From a checkpoint of a small transformer trained on Wikipedia: 13 layers, capped logits.
Each number is 500 + 25 x the weight over its row's rms, rounded and kept within 0 to 999. Layers, rows and columns count from 0. Numbers have three digits each. The size before them is the row's rms in percent of the matrix's.

# up: layer 4 MLP up, 768x192, rms 0.156, rows 530-576, columns 64-127
# down: layer 4 MLP down (transposed), 768x192, rms 0.0412, rows 530-575, columns 64-127
up530 097:452494494473483457500534486510459498510494490510477479519474481522471546464512493515501535498470471489526513507509518497497483494511488489531522507537450505514490498499482505498480474506521484
down530 102:510479505516519488509506559474490519540467562498477513566467505522440484531491493518514505517487506491496505533510467506511530496507479478463507477508479493485520501487505487471458489518476498
up531 102:498494555515516492489503505501499483491515524524475496524569517469514530480514466471534485472488508482558515499427504475531487503495505470488496483487475485497471520510471486526516505532448493
down531 098:491524489473460490542479488487462531528486496540503473507523482511535437549484505474525516482523509485513459495502493519487526529543537470529525485523537455518549477440519520483507502508565456
up532 098:529531540520506484538468564475498441506464455487486505494520549432502520490506513507498482509507490510523491503499475513514508573496472491483522513561520490509486515521493519509471536508489491
down532 095:494552508483494516479483526492497503508493483520514475536514497493498480506468452540493503505488497500554460512520498450508504474489536509527531479526487526528551506522498483509513513455484493
up533 111:513443482507466474506479447535524477526506493509500488473531496502520487527493543492460534510497533511474487475517477453494514551519503469458456445510504516514516508539474504540513482464508506
down533 109:512475469520480492506498547535484525502478540450488438508543509521496519513503528458524534487493495496506484494479484460474498489480524508503530480474479501545496492475528507508488512524476482
up534 092:467564503459497474519531471505493488490488513449515530495438461517493449548511491517500547473469541512504461533515480482514533514474498510519518492527542463516498482512472511495507440519493504
down534 096:505493500518520523487548518555466449501492504481512489552514520475478510490490511530527490502496509487499464470496533498486526503529503481513510490496460523482438478488535521450499523514497479
up535 092:445516457487507516504543463508504499500523519495499469456483550534509490478505483496488527480520550500496483498494507524488522495539494465503471417578463532505488503470504459479468515472508479
down535 094:537529501472526516491525546502533498498495526492467549505467474504560455521531481488515475506490523512485449523490453482547497523467520535510492528504508468450474515481472475493520503510500487
up536 101:486500483526493512514518471496532534497524411485540439511499515486509498488481486535486474491509530475525474508537531467449515487502471478535463501564516481509485494508556498486467505467486531
down536 095:473447499545488512509511475536461463504497545498458484520535490496507530473540520498480519475510514478511500504479477505505511518491526503487446529489479525507533500527505503548470505473472530
up537 107:471510482495470483486518475459508562493467508487503500488489528506490484514491514525487502444520526488519458492522480511473485508476484484505461491511511501494490508505472496508510463469497512
down537 112:505497531502498493498427475511517491472469411527443518515508504514461475521461459504487502534504500551513500481516488505501491561478488481480475493486526532518498481524486492460463469492522459
up538 093:526519489491494517524527505535536528494452520503479504457492513559504517567461486498466507484474566465508518497471579459475486520543508499535523472516500498468532468466461470493468416507557509
down538 086:495484515509512519521526490489491466477561507515468523513506510414503515441526496537503529504473509530497505529477464531523508529452485467497467501517510464522489512520522519500465550509465495
up539 095:505507558529507517524507498534462466497477526522523498439481515483475472487485498503515502495492487498505474500513509474499476478533474518508495494509497492502505518560500523556522543532511451
down539 100:457476519496493480511495496482513525520473460516516471475507508508525529485510500498528515493487509496497511516498518571488527492508540489477494509479481487514493481488517454479475488485468474
up540 111:494479503474512499505497480523537502502511462535492514539497551476519491536461458482525480493499487512511494541458499538454514489491450540463489438504514526506501474528516518538449502500508502
down540 116:515548509477501501482503507476483530475527443479471494472493498496505520525501504511514502510443503503470484523480541537477475484470501482495492493491543508493517471499523473508527514498473504
up541 099:533497464494468476505558480504521502521521524531543506527471496486513526481507515454484484471525470484502477481527514453528490512483539546481513477467487517474504482562500503511550505460506542
down541 108:481495479510526491500484468476505515487492522496487520500492451522494490458474449570483482513507526526533499518469509524498478525511559477520504523489543526524461474502534519524470497503492433
up542 100:486460484501600483483482486529512505491549497499509476532547482511517515468490504525489495512512477521522501506489529513502518504520457516474469504496529483465485520517492522502482489525490507
down542 101:486491449470504491511489487523486516537490467481540487503495469499479476504521457473492540474511533430453551487480483530506500527514486527406534507470486501508491531498490481508522531513521508
up543 101:495474494516501499469486490491446509516523517472481540527578495482590535494474543528503476503488505499505451485456494525503433499482483542472504498479476525515481500507517493455488476481497495
down543 106:534534524526480532470492503511492459533512510519518521488468516512450497446515514458508507516510484482461539472505498519489529494514532502496515534498488487446496514523485534530533480520459503
up544 102:500501463507521504537485559506487496438535456482510474491493512475515539483513499514539505505529543537498467511525497578502461526479537500498475486467536522506486504479520489530526513473499506
down544 115:474537504452480505518493514497517498512532498534514473515461536496507531481507527534488529520531542510468523477497486470512500469497545512491514530527506543528485480527501531477506520516484487
up545 098:531482522476471488533516451477502448510531485515463510521513503497518491486494515515543522515469495538473500521461467461522480516530487470555498530493522500515518455555523489515522498458484432
down545 096:498440480466496488511483475527522529486502436455472508480503506527512510509475499544487473496520471517487528514478535517525505471520483500505497551533502473486530493473521481503483491468519527
up546 101:524508517496494502506498483513558509534464430461497536528485501498452503484493502503511490534518482497533525495499537477535551478534542534541519529484518537520543486486505447480508502493497494
down546 113:474490498481514484498492498514489520496503497485457509527585543504488515514493504509460495509495482480492477504454473510511523534545480539549472522516517504478489504493471520519479506512529493
up547 116:469484518493476506497481483526478491450501499509520474482520495520498476500508473518493495435480499491482502492453488531497522486497475483541497455490520513504500515534490512508492509474498542
down547 111:548491487466491457500475530494496469486529504503484464494457520510478468548478474476524523550487539504433479517492464493453484484522530532490515497508508487516458540507489505513478489486504487
up548 104:495516509435474479496534538507490512474464450500498509484472443519478475542467538468499507472512486487490486551492495552531525532499529499483519507530487488489483525524537518515513485462488474
down548 108:521444484509468473511465486503511526487540502519503442462474495488510500508511486524478485478499488531496519455459486469479519482508471496466505483520515488472487483519520505504468541476522503
up549 107:530466496464516484529445507512536549459476471503529481498507486478462530475521516486517521482471515493496514538492489480522504478501484499550473495489503471507488495531491483505473518482478489
down549 105:470487512530502509491452525512469533502537516478495501504552529519482469485468482497507501506511542538440499548488452513487512475500480505507490514539512487474462483507535488546525482480482491
up550 112:501530461474501530498482499492453453500482496479519455517504460496487463564530497485529475510512493532482503504558494505456519483490482511467542550446510488478472513493526508520510506480470461
down550 115:500515506498498497434516457488528520504492509545496488543508503505504486495504453508497493549522509487481512512522520521479453507561491466495525519533481489455523492499447480509527478519498509
up551 105:524532484500509512484523531513490485524497480484480548483542479494488490498521516467469511505506487473495481490457467491492495515505505534517483476455478560512523465506471502477541512527526541
down551 107:533464520470513491485498469523529514516502476493426508502507528496502536493546465508527539510482474518511534481506508435504468476514494524506487489504462515505489478461519487553495518523526537
up552 084:482464503474483484498465509446535499493485499498504503485491484488545487516515516454538477463503488526539490505531525507476531516479476503546545519487491512500507484517508500538466474528549490
down552 084:505482460511512486513499473531510521488554471478467469510538513510495504471468490500492539569504456491501481534490485486509499519494493493524491523500504526493466513466522510501525527497502479
up553 102:516505507521466516533466519558508515505503516477521475524545475481509482515500495529483502536494481533526525441513519520510510491487503546491489492537476494498507519469508508501481519505511499
down553 093:516489464474503519488484515477509474471505489494469494464481545505499490521488534488475531531499532497506525498517540464510501499498541470530498530522486498513478448561491500497565514466516514
up554 100:497541541505469516507510476518541488524533510470459530509561483470556509492495513507506515517520505480505481518514490496525495509474457505508506446493484520509521510500484494526526526527478446
down554 100:477510506526492546492473528531506508564494488505489477470465477500489500489535526518495483487520461533468502494474519503517530484497502491474483526495507491484555518490521424516467536444498483
up555 105:493505499462494485505458550523496469503519525485484503498498464496501497540526551449507520520497511530532490476471539527510500544518489486539488517511492504509504453519492462566481490496526500
down555 104:503516534503512496483533527519452496455488465523531509505450479516476501523454496502536479515503504539429494517495506482480502503468520489488512569547491461516499506539539458512528505485520495
up556 085:524492511502469468500483483517511541477529469499465511494507462495533494547471540502501493491478542471492538509474498527468517491470533478497457466481463542516532488543455480488493492512494510
down556 085:485457538509502500524509536551518469484536473456524519494503519458471493482520463540498532457501469473492464500522498497476508492540490491535475477523506513510468485473508506466493505513491457
up557 082:506515489484526514513493486528485457500490513493474530497472522506515544507529491533515489523474516475484514418504475528536541507500496527497508501521505513513504486526489500488570525502498522
down557 088:503525511500537493475478487533462438539511506501492508496563467520479474516510485537487481512475470520531519410517520497492481487503468526497507461484466505506433484475553482474506483484487494
up558 108:549525479458502494514526541487480428503467457506453512458487499482473474512505518471520510517449530527511525482483512461502553546497509516508470542530501540508507493538503475532529532474502505
down558 120:489473571481541529509494530493503458469514492459483524485489504499530505446506483495489473484528533510550496458519493504523507535486501498522528529540460494531425494482459500489469504488526515
up559 107:505516462493478483534480482465447455526471483505550514506530511507551508460525512485533496500482458476466536525556468489524498504480523480497531506494500485468477508487506522502529477486489514
down559 100:527500522515509511526506476499517488479475518466544483520484544476525545492556488481521501497531545551470460483504490499492474456489455500490482465487503516459465542512498505503501512458506535
up560 108:516488448523496498478565495505490487506492503495501487483507537453510504547512491471472510522491520521506511500490475507498452516481472497478496505511506517522520505509521485506502485529455518
down560 096:478461562478512486514478473491488455491508484554519550501476479511514485501500480511461513475525531516489480515509497535483458518485525518518549505505482516504447506534528510495555488455515449
up561 093:517535513453486485524523497493467536508486495526490480512479553535510517491488475476512499472505502507520513494505539465514455494499497473515518442521493486494508430470532518516490499490501466
down561 091:529543484539547511536494492521527475484504514483481478516505472471483482471506484494490484517501504517557540485478479499435516487487540562470518465480513520511515507502502454512475517494512526
up562 102:483467476511521503490466523492484499552487477482483517487525493479554526514478511506522493498511527466463501510477475493533453493505452512511520466516514477505478511486508496535543497466530472
down562 101:500521481492520524558547511472488491490489535469519529482484513515510534458519493479501465524468473531542483505493495542561522508464499501529471489458504505500486498522499493539530486480503497
up563 094:496488551527483532482535464529533504487499505485490521517539481536519481498491511482509510502486499529462504518453505546498502494492512482511453524537491537499510519515520492465513482522453502
down563 091:504506492478480461483478537483470482532459489514487504496477507489479547483468508546500535494483507479497484521525517499546540488542505457511497490535499515515475501499498506486512530545565519
up564 096:504524514536514453458459443543502521554490511496489533505463455529531510507496496476520521502463468514535501484453501503499488539499535469478506550500502491528510486488494511523503559503505503
down564 098:546454493514497502468445478508424493500533515509546507487510491474533506510506480521501495484487468519485517454541452497525524490500497504476519461456499483494539500519510507505502484510494511
up565 100:492474514478502423527538451503511483524505458535463492516470465511506505473541502522483514524495480466514524484552502457509512516504483512456485460497487539506515476500513488511515474499494476
down565 105:475523480473508532450524499511449504532541483518482485509522532520509501512477481461472488492499511500483501511532520560470479541501492457535511497512544498505513495487477526455506519511494508
up566 097:545548524471494493539449530459542519517500502479502459462513494491497512509497535496495469506474485503532520484518473524448519556475522497511522525482514511549488477505515478531517524506521494
down566 105:500515489471508480485511489497527495475482483484557451528475491514497511487497527516475503484506546562453496516500533509529539440512493556525487491504439497497515508477526484479476502461540546
up567 101:560439505510470475468505471480531474519460449503501524521460516530529529553525466522504470504495554520504499525508481522497500461472512505486504451488549465500452501507514490501472506487516512
down567 114:494487520496505458473449498467483547482489503525493483505479515524477499521502527476501480533533502520481549498524535471513484466498557433514486527522495473501542512533525525487455522509506503
up568 103:494481533511485506489505506482530471460500501506515505501501474496525540496495534504503501497484521456498481481511507491523479508458479492463511499565489542495559501472520551525474507471508524
down568 105:507531493537537513483496493531475536504511512473509559448511517492470504507523510502463464498498512548500460502488516527498492476494514510530535487462517509491486530510448468519508479458467518
up569 120:488530545473461476525482498504502501499454486455510505535497477531525509500517519503522496500466526524518513476534518508491526491478482537453494446515463497474495505493485530498507471539518513
down569 102:521556497497491486483491539519465507486523497552514476465532490513558496514473529542530533503491519525475519478513516530509507489498466521490494507507526523519494566509514502493488456502494487
up570 099:474497508539526468560508494500470502519538492528488510478498495478546480484474473437485467466498496472478467471517493528508529525511496504498490507465459495465518511487492513476532483475497555
down570 102:539475471465471490474492515546522507496515529515481498472503483489510508507476522512482488531504505518475491483495557503475528529483483509469482479457492514449466512485498499505512515514517500
up571 097:464472504495479476465477480510471521517472488520464482513511466536561496491476492526530474495490477469493484485503521482508470490511482523506549523487526490538540550520523494499504505488524505
down571 093:477521491464506491465508514513487465497531497526507521456487552473462472481519494486479511484495485498484484541509492489499546515462506498499494493482506466486556514483494508463495491523538455
up572 099:546476512513505437528534481547516490481492507474528483500517515491512545466519465444507488531529477524487484528452498476498527471538528477476512477493493504523505552481561462462499471513490498
down572 101:498492489495505547501457457493478521497479508502509506551542500484483460489500519526477481451480479464503472473504547504482458514488513510515464505509502478506462481497496531484505508491480539
up573 097:487505540485498519466504469544482509493495513464501505528493515480504526501507500483544483442496539491452491484535474508519533475476449485495514502527513499480543495500494529495477479527523492
down573 096:549521533516492447503493482423501467505491517485518495507543454487539504514489506530528530523464551480535503498478492482531467477479515489510481479508472498518512534517511501519533480510524489
up574 115:463490460479466521469492510450490480479531437490479533495493431476528546528510494464513538501466536489480556519521452483491507478491475484497516466512437470503450501517508526507523502484478514
down574 095:514520446523515484522544498484489459469562469485494513503485492465487495477519518483496521479525501522484539510497516496479492548504484499490497533514524515491514524520500478496490468484485484
up575 109:489506486471538457481554538505476529455461516501509499500487472529486487452524495452488498507506504497496490510533482503490523492438467495497484507471504470485481517498504495474507486513486526
down575 110:521502478525529493509492553530483492481460514498466499487482485480491478502457497503522534496528506497444504523540489523477505496458514489514512510483494451530492504495457481504504538473487501
up576 097:484508468426468515488532512438490464498518489497535483507482483458508490463480508469508481508496503488529545517505543520514496479511536483520534491463453521520480461477505526502486496468491521